From a checkpoint of a small transformer trained on Wikipedia.
Size: 10 layers, width 512, 12 heads of 64 (6 for keys and values), vocabulary 8839.
Training: a variant of Muon for these matrices, 494M tokens.
Each number is 50 + 15 x the weight over its row's rms, rounded and kept within 0 to 99. Layers, rows and columns count from 0. The size before them is the row's rms in percent of the matrix's.

# up: layer 4 MLP up, 2560x512, rms 0.0328, rows 1466-1492, columns 384-511
# down: layer 4 MLP down (transposed), 2560x512, rms 0.0328, rows 1466-1492, columns 384-511
up1466 098:49 60 17 52 35 41 72 37 26 50 57 56 42 56 33 92 50 60 54 50 76 75 09 68 79 81 50 37 39 51 44 43 58 48 32 40 45 52 14 37 65 74 62 46 31 32 69 54 52 47 52 13 45 40 54 28 81 68 83 54 29 29 37 65 49 33 53 51 57 43 63 52 37 57 57 48 44 66 60 45 73 47 42 32 54 67 46 81 71 76 48 56 44 67 29 53 50 41 50 34 53 31 56 56 51 37 45 58 39 62 35 91 57 43 24 61 63 54 55 50 48 49 43 47 37 42 45 39
down1466 102:50 38 23 21 45 40 54 37 41 36 57 55 62 50 38 48 33 36 43 68 60 79 29 59 55 63 46 56 47 47 77 73 71 28 54 41 52 43 27 43 35 42 39 74 50 56 58 37 28 61 25 32 22 52 50 55 61 37 35 42 39 41 27 68 38 47 88 56 43 69 65 47 41 56 47 42 70 53 43 43 56 51 72 65 49 34 68 31 46 71 53 63 57 66 62 45 84 28 49 53 56 43 73 21 42 31 49 28 40 78 72 47 35 51 59 47 35 25 39 85 39 53 66 34 40 70 65 48
up1467 094:48 55 33 40 34 55 43 60 29 31 53 43 36 76 23 38 24 43 53 45 53 31 25 35 43 44 46 43 41 64 69 46 55 61 50 49 41 57 54 72 51 56 40 41 63 38 61 41 38 58 59 53 30 76 63 41 55 62 77 63 29 49 53 55 47 79 32 51 80 64 53 63 85 43 67 56 30 61 34 38 54 50 67 58 37 83 76 71 46 42 36 44 46 66 44 49 34 52 62 62 40 63 36 38 35 32 87 56 53 53 48 52 35 67 61 38 35 34 33 51 55 46 41 38 37 40 18 31
down1467 106:53 63 49 62 23 46 43 46 27 38 77 44 53 61 45 43 62 36 47 30 63 38 32 40 55 42 57 53 36 49 45 26 57 49 66 36 45 80 69 62 69 78 63 73 45 47 28 38 29 46 47 60 46 65 71 53 55 57 48 52 31 45 59 65 67 59 51 62 64 75 51 47 51 21 60 61 37 73 29 67 64 41 36 44 56 80 40 64 75 33 31 24 79 38 30 47 41 53 45 46 41 79 70 54 45 57 75 50 34 66 45 59 30 42 31 60 51 28 39 52 59 62 37 55 14 47 45 21
up1468 098:35 46 40 43 48 64 37 36 14 51 40 32 43 62 57 16 34 65 96 23 59 28 70 55 54 35 81 53 51 60 20 63 48 46 18 56 67 38 71 22 41 48 46 77 23 52 55 59 40 66 58 51 37 51 49 67 63 39 43 80 37 27 37 57 48 32 30 61 57 45 68 45 11 54 57 50 25 38 56 45 28 71 55 44 52 24 26 54 29 38 42 54 37 58 37 48 55 62 69 45 47 21 77 39 60 42 64 38 43 51 63 74 44 41 23 39 22 86 26 61 72 36 24 37 52 49 29 36
down1468 101:31 54 69 61 25 45 52 36 71 76 13 39 44 62 64 47 34 51 35 50 40 60 32 49 56 28 44 43 56 63 39 45 52 46 67 37 72 44 71 45 65 37 75 92 17 35 29 31 27 70 32 10 46 58 27 47 59 86 44 72 33 22 51 57 56 51 57 67 41 78 60 48 39 75 46 69 39 48 59 39 35 35 70 55 54 36 42 65 26 46 50 44 37 28 56 30 35 47 26 40 47 42 29 50 62 28 55 50 55 53 24 68 19 45 25 50 35 60 60 50 94 44 45 43 47 50 69 48
up1469 108:35 32 37 44 65 48 40 81 38 32 50 34 39 44 42 60 47 66 70 26 51 37 40 28 80 82 23 32 34 28 49 69 56 49 55 34 54 60 50 46 69 44 83 53 65 62 60 61 45 59 61 30 49 23 68 28 68 85 42 50 27 45 39 66 52 31 43 48 67 60 36 29 58 46 53 45 75 37 33 48 37 57 21 72 15 42 56 49 44 43 53 43 38 56 57 61 40 37 27 52 43 53 22 65 70 48 21 48 51 64 69 36 36 43 43 49 40 57 39 28 32 63 72 47 52 47 25 34
down1469 104:43 37 47 33 79 78 63 20 64 29 37 58 25 51 66 43 38 37 39 62 25 39 53 57 50 56 56 59 74 29 80 60 32 34 57 49 44 35 50 33 67 81 74 47 67 37 62 64 43 31 51 43 80 68 56 36 66 77 56 48 28 82 52 60 60 38 23 64 55 64 50 44 49 28 51 96 18 39 59 52 44 62 77 50 50 37 27 59 50 51 54 65 43 74 27 65 30 60 47 47 53 45 47 33 53 45 60 73 48 50 46 38 53 43 64 50 52 37 56 46 33 30 49 45 82 51 56 34
up1470 100:37 56 76 49 46 64 46 56 33 67 54 48 31 40 38 41 71 51 55 37 53 55 52 37 50 55 55 37 43 43 36 54 42 52 52 64 66 49 35 81 51 60 46 36 66 72 36 23 45 44 61 38 44 22 66 53 74 44 57 47 42 58 24 71 34 42 44 47 65 56 60 12 42 73 31 31 46 59 46 50 61 26 54 49 40 65 45 67 55 54 62 37 48 55 70 47 33 25 61 42 45 49 27 55 17 52 13 57 52 67 58 45 57 49 52 51 64 80 63 32 44 69 48 50 54 19 23 56
down1470 095:42 38 71 59 40 41 44 56 62 69 46 61 59 51 32 33 21 73 42 44 64 60 45 48 44 59 46 30 95 30 42 52 17 43 65 56 52 57 14 52 29 34 59 13 43 44 67 49 52 55 60 42 32 32 60 16 47 33 73 68 64 55 48 48 40 58 34 63 52 44 76 52 39 33 32 62 71 51 48 53 66 67 47 50 41 67 51 26 43 55 22 65 55 47 42 49 30 42 68 50 63 60 51 49 37 38 31 53 30 39 70 36 50 22 42 62 70 49 63 77 43 42 38 29 56 51 24 91
up1471 099:35 30 12 62 66 03 44 61 35 46 32 61 29 69 49 75 57 51 57 40 84 45 41 53 47 50 78 45 44 33 98 27 09 56 41 45 43 50 46 70 59 39 61 40 39 60 46 34 39 65 88 36 57 62 18 30 24 37 38 48 46 62 59 09 51 74 70 50 34 49 36 62 56 68 36 50 58 48 58 37 22 35 58 33 42 59 35 42 47 52 43 42 43 30 42 36 33 60 46 62 54 51 56 25 54 27 39 49 43 34 57 44 35 46 48 63 34 68 42 68 03 52 31 44 42 10 46 29
down1471 101:61 74 54 43 55 75 61 60 73 69 24 35 29 70 28 36 37 51 63 21 40 36 70 32 33 55 35 38 79 38 53 28 46 57 68 87 38 51 29 37 33 46 52 15 41 58 49 65 42 34 48 35 37 74 46 58 32 50 23 36 48 64 41 57 44 48 63 64 40 31 50 44 42 41 40 52 59 32 29 48 43 49 58 34 49 72 41 49 74 23 34 55 55 31 41 63 46 77 68 39 65 64 35 41 61 63 32 37 47 55 30 27 58 49 55 71 75 64 66 69 57 46 29 55 25 56 46 48
up1472 092:34 50 71 47 51 63 59 56 59 67 50 48 24 34 46 42 58 58 44 54 55 52 55 26 34 57 47 39 49 43 91 51 34 56 38 42 72 35 61 64 44 72 34 41 55 51 36 42 45 49 47 67 53 40 63 21 58 47 58 38 67 52 52 21 79 59 56 35 66 40 62 68 53 38 43 53 57 49 20 76 79 48 50 16 73 37 87 62 38 63 47 44 65 47 56 39 54 35 55 47 63 58 47 40 64 82 74 53 25 38 49 38 56 37 19 90 79 54 38 47 47 39 61 50 36 56 37 65
down1472 094:37 66 21 64 76 52 61 48 50 68 63 32 73 31 44 44 59 36 46 51 35 63 59 44 34 77 41 73 29 57 84 51 33 63 49 19 62 72 49 52 34 86 56 07 34 59 47 55 36 80 45 48 99 68 64 49 81 48 45 57 49 47 57 40 47 40 54 59 48 77 69 40 62 55 46 68 77 72 68 74 78 59 59 40 49 62 50 41 84 76 51 64 68 54 38 38 29 45 66 47 74 36 52 53 40 50 52 71 41 52 45 68 47 72 51 56 65 29 61 43 66 56 55 62 38 31 29 54
up1473 092:65 64 63 75 49 52 43 46 57 48 52 34 44 71 32 70 54 58 77 45 40 83 51 64 70 10 43 67 45 41 39 34 73 43 48 53 71 54 72 17 32 76 36 61 61 50 65 51 80 23 59 51 35 75 45 55 60 29 41 78 64 72 47 36 40 56 61 51 57 21 66 66 28 79 59 59 06 87 48 28 48 46 51 53 59 49 64 56 47 43 44 54 59 58 50 31 71 54 70 50 60 61 56 55 56 60 54 49 39 28 50 41 69 48 41 78 64 53 52 58 29 48 42 84 62 38 46 33
down1473 094:58 50 67 59 41 22 31 80 47 44 27 68 67 77 59 73 53 83 34 41 38 62 56 66 87 30 19 53 57 39 54 28 55 61 26 65 37 37 56 59 45 44 50 49 51 17 56 27 45 25 40 68 44 51 52 47 43 32 61 38 43 80 61 33 32 36 53 55 56 58 32 69 76 46 63 48 30 77 64 49 39 58 45 65 26 56 60 49 62 62 59 44 56 50 58 53 70 49 99 70 30 57 32 02 74 55 16 55 52 16 39 35 58 39 50 45 63 70 64 35 47 86 51 60 53 50 39 37
up1474 101:65 34 54 62 69 32 56 43 56 58 46 55 41 60 46 20 53 80 73 54 46 63 41 40 35 53 55 60 75 49 56 68 51 52 34 72 37 54 57 70 22 58 58 46 44 78 67 60 56 72 87 08 56 55 72 43 40 49 24 48 61 17 21 49 39 54 79 48 61 59 32 51 53 46 48 63 57 42 64 32 69 58 39 52 53 36 72 53 33 40 32 71 61 43 62 31 46 38 39 56 39 45 51 57 38 27 57 45 53 63 47 40 62 67 52 72 75 70 49 48 51 61 43 44 52 35 44 34
down1474 101:61 38 40 51 61 52 81 45 76 41 54 57 55 78 28 56 82 73 59 58 49 56 48 66 46 59 52 42 70 74 56 62 62 54 33 51 58 32 69 50 43 64 41 51 70 83 36 69 50 58 65 30 40 34 48 25 17 39 41 55 68 49 60 59 36 71 39 75 38 73 62 38 60 49 43 50 45 32 68 58 63 57 37 48 61 56 22 40 79 57 15 64 42 75 44 51 49 33 58 57 45 46 38 52 61 47 58 35 43 59 45 44 58 49 42 73 63 80 63 40 53 49 65 28 46 60 30 46
up1475 102:51 35 60 78 48 19 41 70 32 37 59 49 48 58 43 43 48 19 19 18 43 63 49 40 34 47 54 23 32 43 26 68 56 65 70 65 41 31 36 61 50 51 43 45 63 43 13 25 61 61 59 45 10 30 45 17 57 43 64 36 76 44 50 75 61 44 49 37 50 48 76 50 60 73 28 37 61 29 57 44 57 35 59 31 10 61 65 34 81 60 57 42 51 75 59 34 33 40 45 48 51 41 50 64 61 43 62 57 56 72 42 60 48 28 35 53 57 49 36 27 49 75 75 45 61 53 71 73
down1475 096:44 36 66 75 37 44 80 43 35 51 44 63 54 53 54 49 30 30 37 78 62 35 53 61 63 58 42 33 35 25 58 62 41 47 30 41 57 70 37 40 33 37 39 40 74 36 31 26 40 72 32 32 45 60 34 46 75 61 65 48 59 38 48 59 49 34 47 39 29 61 60 70 65 37 17 86 30 57 49 61 48 64 38 43 27 56 43 47 34 55 51 53 40 33 47 39 50 36 69 60 58 65 64 15 74 54 74 45 10 56 67 57 44 70 37 57 74 56 68 82 74 38 73 40 49 28 38 52
up1476 102:38 69 36 60 75 63 47 50 45 72 62 50 20 49 53 46 51 31 57 67 56 61 73 45 59 59 65 49 43 20 46 44 35 11 75 48 32 23 55 44 50 40 55 36 64 60 65 34 53 46 82 38 73 52 42 37 40 49 63 58 34 62 49 45 57 34 38 50 28 76 35 63 58 63 37 14 52 38 63 64 43 33 54 55 50 59 45 51 38 63 35 42 33 42 71 81 40 52 11 60 44 41 45 29 66 53 55 37 57 42 55 49 72 38 53 20 53 23 45 62 25 51 63 60 32 45 21 37
down1476 100:47 52 47 51 68 39 61 45 36 51 46 34 45 46 50 51 48 75 40 36 51 33 46 65 66 85 70 32 28 14 60 46 54 28 69 31 54 40 39 54 60 56 62 35 47 78 64 30 68 43 54 61 43 52 48 28 75 44 48 51 48 61 54 40 56 54 42 77 33 89 32 28 68 71 57 29 60 41 50 54 56 44 56 33 31 48 76 54 40 35 22 76 50 47 46 71 14 61 29 53 77 69 66 54 47 42 92 40 47 43 61 53 83 59 27 35 61 44 27 37 24 45 63 52 49 57 34 41
up1477 042:58 38 50 78 54 39 60 61 59 41 51 42 42 20 40 66 58 37 50 73 57 42 48 60 67 43 43 39 49 53 47 44 69 72 24 62 43 68 53 39 33 47 49 76 59 56 32 60 73 52 61 30 65 58 42 51 46 91 73 51 36 44 34 20 67 52 45 38 32 34 43 53 49 72 71 47 56 46 68 75 49 56 41 47 50 35 22 93 56 29 49 55 42 43 50 57 66 60 56 51 50 43 39 30 44 40 54 42 48 70 47 50 44 40 50 38 60 47 60 31 54 14 68 47 76 43 30 47
down1477 039:42 66 63 08 40 58 51 43 40 72 55 63 62 40 50 46 53 47 66 91 50 61 57 34 55 52 58 55 55 64 64 51 25 50 53 67 46 65 37 40 71 39 51 36 52 46 30 44 39 58 38 30 53 65 59 49 49 49 43 53 38 50 62 33 56 47 49 64 55 72 46 67 46 46 62 64 65 20 40 42 29 37 38 46 32 36 82 27 51 51 49 52 47 41 45 36 57 62 51 51 64 48 59 69 53 35 38 51 60 50 47 28 58 37 48 43 43 38 30 40 55 26 46 37 35 47 37 61
up1478 111:38 70 58 50 39 38 52 73 42 26 50 66 61 44 69 54 15 63 35 25 49 20 21 34 56 21 65 45 74 27 48 50 61 66 49 53 50 48 63 26 38 56 42 57 45 43 51 58 41 44 79 64 60 51 47 09 69 68 63 47 54 44 31 46 48 52 07 84 46 62 76 70 48 50 52 54 72 79 42 86 66 48 55 62 57 48 48 39 53 27 45 45 46 65 50 35 65 38 43 63 55 82 18 41 67 44 26 32 35 61 52 48 47 64 52 32 38 44 45 28 24 28 43 32 32 59 59 51
down1478 102:33 74 02 56 73 21 33 29 27 18 73 58 53 36 81 39 10 89 63 49 06 08 46 20 42 38 45 61 63 29 56 31 50 99 37 38 40 50 57 49 50 57 36 63 61 73 60 31 35 63 59 21 53 62 29 36 36 60 62 47 41 49 52 22 62 42 53 54 50 38 60 68 51 69 76 49 52 30 38 78 62 64 47 24 47 60 54 46 37 46 49 59 20 39 50 41 57 32 59 55 32 60 50 68 57 43 21 46 60 41 52 49 70 53 65 47 29 39 72 51 42 43 64 55 28 54 43 70
up1479 086:55 46 75 69 37 61 63 70 86 48 71 73 44 56 88 28 62 49 41 49 44 81 46 62 49 47 51 21 42 39 75 51 85 67 33 30 33 50 56 48 54 45 30 57 59 57 36 15 54 38 52 51 46 75 37 42 42 61 43 49 63 65 48 71 50 71 56 49 62 34 57 46 29 29 58 54 28 50 44 23 33 07 55 22 60 36 45 33 36 72 49 59 49 57 47 55 38 90 56 32 52 47 79 50 47 34 43 59 53 51 47 44 47 52 40 35 60 63 71 57 78 52 56 42 51 77 39 48
down1479 089:71 60 53 40 24 39 43 55 81 57 44 38 79 61 87 53 85 40 51 65 57 79 38 56 23 68 52 56 45 32 46 60 53 42 63 50 76 12 41 62 51 35 32 41 63 47 58 55 46 36 40 69 44 49 35 65 62 56 62 55 27 40 47 66 35 86 41 34 58 62 38 54 64 59 47 66 42 68 50 51 74 59 39 52 60 60 39 27 72 56 31 45 63 48 66 38 71 58 39 45 56 56 59 53 50 45 75 61 48 57 48 28 27 68 45 66 64 37 51 68 77 56 52 57 28 55 48 63
up1480 093:34 60 43 42 68 44 72 41 49 52 57 34 46 79 62 29 48 45 39 40 32 27 28 31 88 46 63 84 46 34 32 54 68 26 29 41 57 45 83 60 51 42 54 51 62 56 41 45 59 37 47 44 33 42 35 69 27 33 11 61 65 37 25 73 57 62 57 59 12 29 51 73 62 32 41 61 46 55 46 26 51 59 49 54 57 64 47 57 60 71 55 56 67 65 41 56 77 28 38 74 42 44 55 59 45 41 31 59 39 83 58 31 43 42 71 52 82 50 72 43 58 30 26 33 47 42 44 35
down1480 095:36 27 43 67 47 66 61 49 50 49 42 47 36 34 38 68 57 48 38 18 57 48 52 29 66 59 46 72 75 34 32 32 50 70 56 80 52 33 59 48 39 26 64 38 36 27 49 59 41 37 44 48 40 69 46 43 23 53 32 44 59 85 47 37 67 49 32 57 78 05 45 43 26 29 43 33 43 61 38 62 50 44 61 67 53 43 51 87 37 75 36 26 56 57 36 47 65 60 66 26 28 27 56 74 66 59 28 44 43 37 60 52 50 35 66 46 41 38 59 48 50 44 41 60 65 49 35 56
up1481 100:60 66 50 58 24 49 60 46 44 55 61 70 57 69 41 18 51 61 48 49 44 67 51 21 28 40 31 50 34 68 36 41 59 45 79 36 59 57 48 54 53 42 56 70 66 39 66 96 19 14 28 52 59 57 26 48 45 64 45 54 51 65 31 52 71 43 30 62 49 56 24 74 45 30 22 52 40 57 46 33 56 87 50 72 55 52 57 56 40 58 17 38 44 66 57 63 49 49 47 22 55 34 60 64 33 69 57 50 43 53 35 45 53 67 77 62 61 49 65 30 61 43 43 45 61 31 54 52
down1481 093:40 31 65 64 36 60 40 39 30 41 69 63 35 32 48 24 99 53 73 51 57 63 27 24 39 79 26 62 62 61 62 36 54 59 57 34 26 65 54 56 60 39 25 70 39 68 51 60 29 21 48 56 33 60 46 37 40 58 65 24 38 50 62 52 62 38 42 50 16 57 25 55 52 53 43 24 58 69 45 60 65 65 51 33 49 00 51 39 60 41 32 73 53 61 47 69 39 58 28 43 26 48 42 54 36 42 60 21 54 74 38 32 47 65 47 55 63 38 51 35 67 38 67 44 79 58 64 74
up1482 103:44 53 34 62 42 38 55 42 29 35 56 51 46 41 48 64 77 57 00 81 54 52 54 44 56 45 60 62 68 46 67 75 35 35 72 33 28 16 44 48 47 62 33 89 48 65 53 67 22 47 45 33 65 58 37 59 27 37 42 63 61 57 39 55 43 63 44 49 23 48 35 59 65 56 68 53 51 39 33 38 30 45 55 48 36 57 73 70 72 51 72 32 41 33 37 52 74 61 34 42 49 72 30 42 39 43 43 54 73 53 40 77 52 39 65 59 32 52 55 33 44 22 41 54 70 57 66 47
down1482 097:54 61 47 54 67 38 47 78 63 52 50 31 60 42 63 37 38 32 28 52 39 69 31 57 50 57 23 59 86 37 61 54 52 42 42 32 47 31 69 69 67 42 34 55 57 43 29 65 43 30 79 57 14 46 62 51 40 51 73 42 76 55 47 78 46 36 50 45 43 46 71 42 45 41 44 38 60 34 72 29 35 38 27 71 21 53 68 76 63 73 64 48 40 38 74 45 77 75 45 64 39 52 52 54 27 42 54 35 65 59 42 46 58 45 59 52 36 44 28 50 38 17 61 47 34 72 55 28
up1483 099:56 51 21 52 57 54 68 45 45 61 33 38 55 63 52 39 54 24 28 56 78 43 69 65 47 67 61 65 94 76 61 66 58 54 49 36 39 14 37 50 84 40 77 31 33 43 45 51 43 62 77 68 45 77 70 70 55 29 47 45 33 38 65 68 49 48 66 48 53 33 40 70 29 28 44 31 32 58 58 59 54 69 75 59 52 20 12 40 50 46 68 53 51 56 28 41 22 83 48 62 71 63 56 55 57 54 28 57 65 52 63 59 51 59 23 68 48 78 27 32 30 47 28 75 43 39 59 60
down1483 115:68 73 47 49 90 05 50 55 59 57 50 95 36 63 55 32 58 63 27 26 49 68 77 39 48 64 49 67 58 59 82 60 42 28 62 44 55 33 53 70 60 76 60 59 47 56 51 58 86 50 16 41 49 72 54 25 44 38 67 58 39 30 47 66 33 73 46 53 48 32 55 51 65 70 46 26 57 43 65 88 22 19 74 40 53 55 60 37 35 45 35 50 40 48 40 28 37 49 31 68 40 45 54 33 47 31 57 37 62 52 51 41 72 56 44 64 45 44 48 33 45 40 47 54 07 40 43 56
up1484 115:44 39 43 56 61 52 68 45 58 64 55 24 39 82 30 54 55 46 42 50 33 36 76 73 49 33 53 50 45 51 48 56 40 50 55 56 59 51 23 51 48 57 64 58 46 39 61 45 48 28 76 90 34 46 18 54 61 37 55 43 42 53 63 43 58 44 66 44 32 65 17 12 44 48 62 42 37 70 48 49 44 69 45 64 36 41 76 73 22 56 60 47 81 54 43 49 55 37 46 77 40 24 61 78 31 59 09 49 32 46 51 65 42 59 37 63 67 35 63 67 69 31 52 33 46 47 58 49
down1484 105:21 67 44 45 62 56 59 55 57 82 51 35 62 68 80 40 31 26 56 47 36 45 49 41 35 57 49 77 56 59 46 53 38 56 40 75 45 47 26 55 72 40 70 87 44 31 61 54 58 44 68 30 56 36 56 51 51 38 54 28 35 41 64 52 45 36 69 51 68 54 47 45 29 27 30 45 71 81 59 67 24 71 39 40 35 61 31 67 42 73 61 73 61 54 44 36 48 63 59 53 36 49 62 52 55 50 23 60 37 52 61 44 22 35 74 47 67 36 24 38 59 56 74 37 44 67 51 57
up1485 099:72 39 34 65 37 46 59 55 74 49 52 50 39 38 61 46 52 47 70 77 21 50 67 52 34 39 53 42 69 56 37 43 54 50 49 66 41 53 44 46 43 17 52 50 33 44 20 58 70 73 27 70 46 52 75 64 71 58 61 47 50 44 34 51 34 65 57 28 71 57 15 66 30 55 66 51 49 60 55 67 61 68 50 50 51 75 31 46 25 77 46 99 57 39 49 59 58 58 40 58 61 55 61 69 24 41 42 36 47 80 35 67 74 41 50 18 58 44 54 45 41 42 43 57 54 41 50 59
down1485 096:56 51 55 61 59 33 58 45 45 71 44 58 45 57 68 63 65 62 66 61 40 67 51 44 55 53 64 26 37 33 33 43 34 46 51 24 78 68 43 53 33 43 59 37 52 70 18 38 84 91 63 58 68 53 49 46 51 54 56 78 51 45 41 56 34 54 36 08 56 32 26 46 50 46 49 67 42 71 57 49 32 75 62 53 59 55 66 54 57 40 56 47 62 33 74 47 30 41 42 33 82 34 50 72 67 37 36 53 39 66 34 39 39 57 70 36 39 39 61 58 66 50 21 61 39 61 45 22
up1486 087:75 47 81 81 68 77 56 55 35 58 73 31 52 68 32 72 57 59 14 39 33 59 45 34 63 38 73 74 63 42 64 41 10 39 25 72 47 12 42 54 53 74 76 58 47 46 53 40 44 54 64 60 49 58 63 48 43 58 58 51 74 67 69 37 59 39 51 48 25 55 51 80 62 34 59 34 76 74 45 47 68 22 51 38 48 42 41 31 60 56 57 55 53 31 35 81 55 72 38 42 37 81 39 13 67 59 63 44 43 54 58 67 75 44 60 57 35 54 81 37 39 50 39 67 46 61 67 58
down1486 087:52 57 58 83 46 42 43 53 46 45 57 68 77 45 57 48 78 71 45 67 52 47 32 61 39 46 45 36 51 60 88 47 35 60 27 58 36 51 47 44 18 63 43 48 57 43 48 36 58 52 52 39 30 53 73 58 57 78 64 32 43 35 39 40 20 65 40 42 57 37 50 67 23 27 58 55 49 56 43 64 60 61 45 13 09 47 70 65 22 57 76 60 65 50 36 30 27 44 33 52 55 26 47 76 76 34 64 52 54 46 51 45 62 29 59 69 40 52 59 78 45 61 68 64 46 45 63 57
up1487 103:26 59 54 42 55 48 65 43 29 33 48 64 42 39 54 51 35 56 64 29 68 82 45 59 61 58 64 65 78 56 58 39 73 40 44 37 25 61 61 31 36 68 33 38 48 33 39 67 58 79 22 75 33 44 50 51 51 34 39 48 74 60 31 24 56 74 69 46 43 26 80 73 69 51 66 56 28 42 44 57 43 29 43 59 81 34 31 24 50 41 69 44 60 40 24 65 47 59 25 79 79 65 22 22 67 61 40 37 47 54 41 49 56 36 27 64 49 71 55 16 57 40 58 71 46 74 30 48
down1487 099:37 31 47 72 70 65 54 64 57 40 20 51 20 53 59 28 45 91 61 45 20 22 68 44 51 46 43 37 96 59 23 51 37 71 36 70 37 46 54 47 39 82 38 55 45 59 30 61 54 70 25 63 54 56 45 45 59 26 57 50 56 44 21 11 59 60 54 38 52 15 57 92 48 38 92 58 45 52 42 55 54 66 57 70 56 70 52 27 57 31 84 40 85 75 37 54 54 62 39 54 76 74 50 46 58 66 42 52 65 67 59 39 57 68 42 39 71 64 56 09 30 48 61 51 47 45 54 59
up1488 105:36 38 60 52 51 49 66 78 35 52 43 21 35 45 59 53 29 72 75 53 50 36 41 50 57 37 25 44 66 31 63 57 69 50 65 48 59 31 60 65 38 60 30 78 48 43 14 57 55 63 86 52 37 70 77 51 49 71 49 38 56 42 57 16 47 62 61 54 50 77 56 44 65 46 55 48 62 47 77 35 61 47 56 33 52 59 54 44 52 49 71 62 56 27 18 36 39 45 43 71 56 54 30 74 46 40 48 69 55 40 70 47 61 62 31 54 69 50 43 38 46 64 53 45 59 58 65 45
down1488 118:51 74 86 58 48 29 44 46 32 55 71 58 45 52 69 37 44 59 39 74 48 33 68 51 62 51 36 40 71 40 54 42 42 48 53 71 36 48 62 81 44 62 46 40 49 55 53 54 43 50 27 65 57 67 56 65 55 59 54 68 39 69 68 08 45 40 38 79 56 65 69 51 60 52 47 57 52 38 34 73 74 61 68 34 48 36 22 50 45 50 49 47 46 41 68 60 46 31 30 47 62 50 65 32 50 56 45 64 26 42 46 25 67 39 15 50 66 43 44 65 28 70 45 53 48 56 51 38
up1489 105:47 58 38 52 43 33 28 34 49 60 28 45 62 52 50 44 41 49 12 57 45 42 51 18 75 44 56 43 78 55 72 25 38 38 55 47 84 52 66 61 37 57 16 55 42 07 44 37 43 65 49 55 48 44 54 88 64 26 77 37 53 67 63 68 29 55 47 50 34 53 45 35 47 69 31 81 46 39 51 49 69 71 58 34 65 29 34 58 42 59 46 66 69 51 75 70 41 30 33 41 38 50 51 64 57 50 41 47 53 46 67 49 54 55 66 31 44 45 64 60 13 32 61 30 50 43 76 59
down1489 100:37 64 51 47 25 63 23 75 45 51 63 28 45 48 58 58 69 50 62 56 95 39 44 27 30 66 64 65 39 45 66 48 64 37 49 50 82 46 46 62 49 43 40 60 35 49 67 37 46 72 18 50 58 58 56 59 44 47 38 70 41 63 46 46 52 57 44 58 20 36 33 23 46 33 19 53 22 40 66 53 29 60 62 70 53 53 49 48 28 49 65 58 75 33 49 45 43 81 66 60 29 88 49 22 59 40 53 81 34 33 62 52 71 41 31 39 43 32 44 44 37 72 53 44 64 44 50 49
up1490 119:54 68 53 56 58 54 75 54 50 45 49 40 61 66 44 52 60 45 48 42 47 41 56 49 29 42 58 31 58 39 36 69 44 38 41 65 44 44 51 37 57 42 47 63 54 73 50 26 54 56 52 35 55 46 47 25 71 49 38 43 68 68 28 49 58 47 43 45 42 45 67 55 50 56 64 45 64 26 64 55 56 58 51 58 63 40 41 41 41 48 52 58 40 61 40 55 40 40 25 56 64 59 22 51 54 55 38 38 52 42 57 42 50 29 49 42 52 40 37 48 50 46 44 37 56 48 41 61
down1490 117:41 35 49 30 19 37 24 59 54 66 57 76 39 80 32 50 34 59 51 38 61 45 47 45 43 53 11 52 47 51 57 61 40 54 44 56 53 46 35 50 44 58 58 54 44 43 58 61 62 37 59 65 33 37 46 60 45 58 43 49 26 24 56 55 38 44 52 52 65 33 53 50 64 49 35 55 53 57 35 82 54 36 23 32 60 49 65 38 46 39 38 52 48 60 77 63 54 55 33 51 56 50 58 51 37 69 48 51 57 40 59 50 34 46 57 56 39 40 40 64 73 31 54 44 41 61 76 44
up1491 088:59 38 57 41 60 35 68 40 68 45 35 44 39 42 52 47 36 37 50 43 77 41 79 56 33 60 52 52 31 61 52 39 70 20 68 59 32 26 63 64 74 39 69 53 48 55 45 35 50 55 56 26 45 64 40 31 83 42 74 50 30 55 46 52 46 43 75 42 24 69 42 26 70 44 53 48 40 60 32 33 42 27 35 53 45 30 34 61 42 70 52 51 34 73 35 47 66 34 51 77 66 59 42 68 47 48 61 66 45 25 65 50 28 26 46 30 66 49 34 49 66 46 57 45 50 15 70 66
down1491 095:32 60 68 68 49 42 76 38 69 70 50 51 49 51 46 39 27 36 46 59 68 59 41 44 42 46 40 37 32 56 34 60 38 44 82 53 47 35 49 41 27 49 70 49 55 62 46 13 75 54 43 53 55 61 30 58 52 54 65 41 57 46 60 64 43 20 47 13 25 62 58 56 56 50 30 43 52 47 23 69 59 51 38 62 38 51 48 72 26 54 33 29 45 52 37 78 53 51 39 74 66 50 60 64 68 60 37 24 39 63 71 53 33 37 63 40 67 83 75 28 71 44 38 47 78 71 62 55
up1492 105:65 47 75 41 56 43 71 36 53 49 44 28 44 78 34 51 31 49 58 41 19 56 44 39 87 33 65 38 56 44 43 56 44 51 21 59 47 25 54 55 67 73 84 40 52 27 48 43 41 36 40 34 14 76 36 40 51 29 50 34 48 49 40 71 66 42 65 40 66 49 50 42 39 60 80 62 48 78 73 29 53 38 96 20 49 41 51 65 66 68 56 69 31 43 34 41 36 53 43 35 44 63 48 42 63 43 50 37 53 29 51 71 74 39 56 47 27 48 49 28 68 61 45 44 68 56 52 67
down1492 105:58 52 71 34 82 51 35 49 26 47 37 61 76 52 75 33 72 43 53 74 47 67 55 53 82 56 54 29 36 53 63 53 54 63 39 15 45 35 60 49 42 39 55 56 43 49 50 57 55 56 42 46 29 54 51 49 45 63 56 34 47 45 80 63 50 38 57 51 46 72 96 34 71 40 57 24 60 59 33 28 28 40 48 29 61 41 34 45 74 29 46 34 42 71 45 40 46 31 62 66 47 43 40 73 59 81 55 32 47 68 65 34 49 45 57 58 56 68 35 38 20 63 25 93 17 53 47 58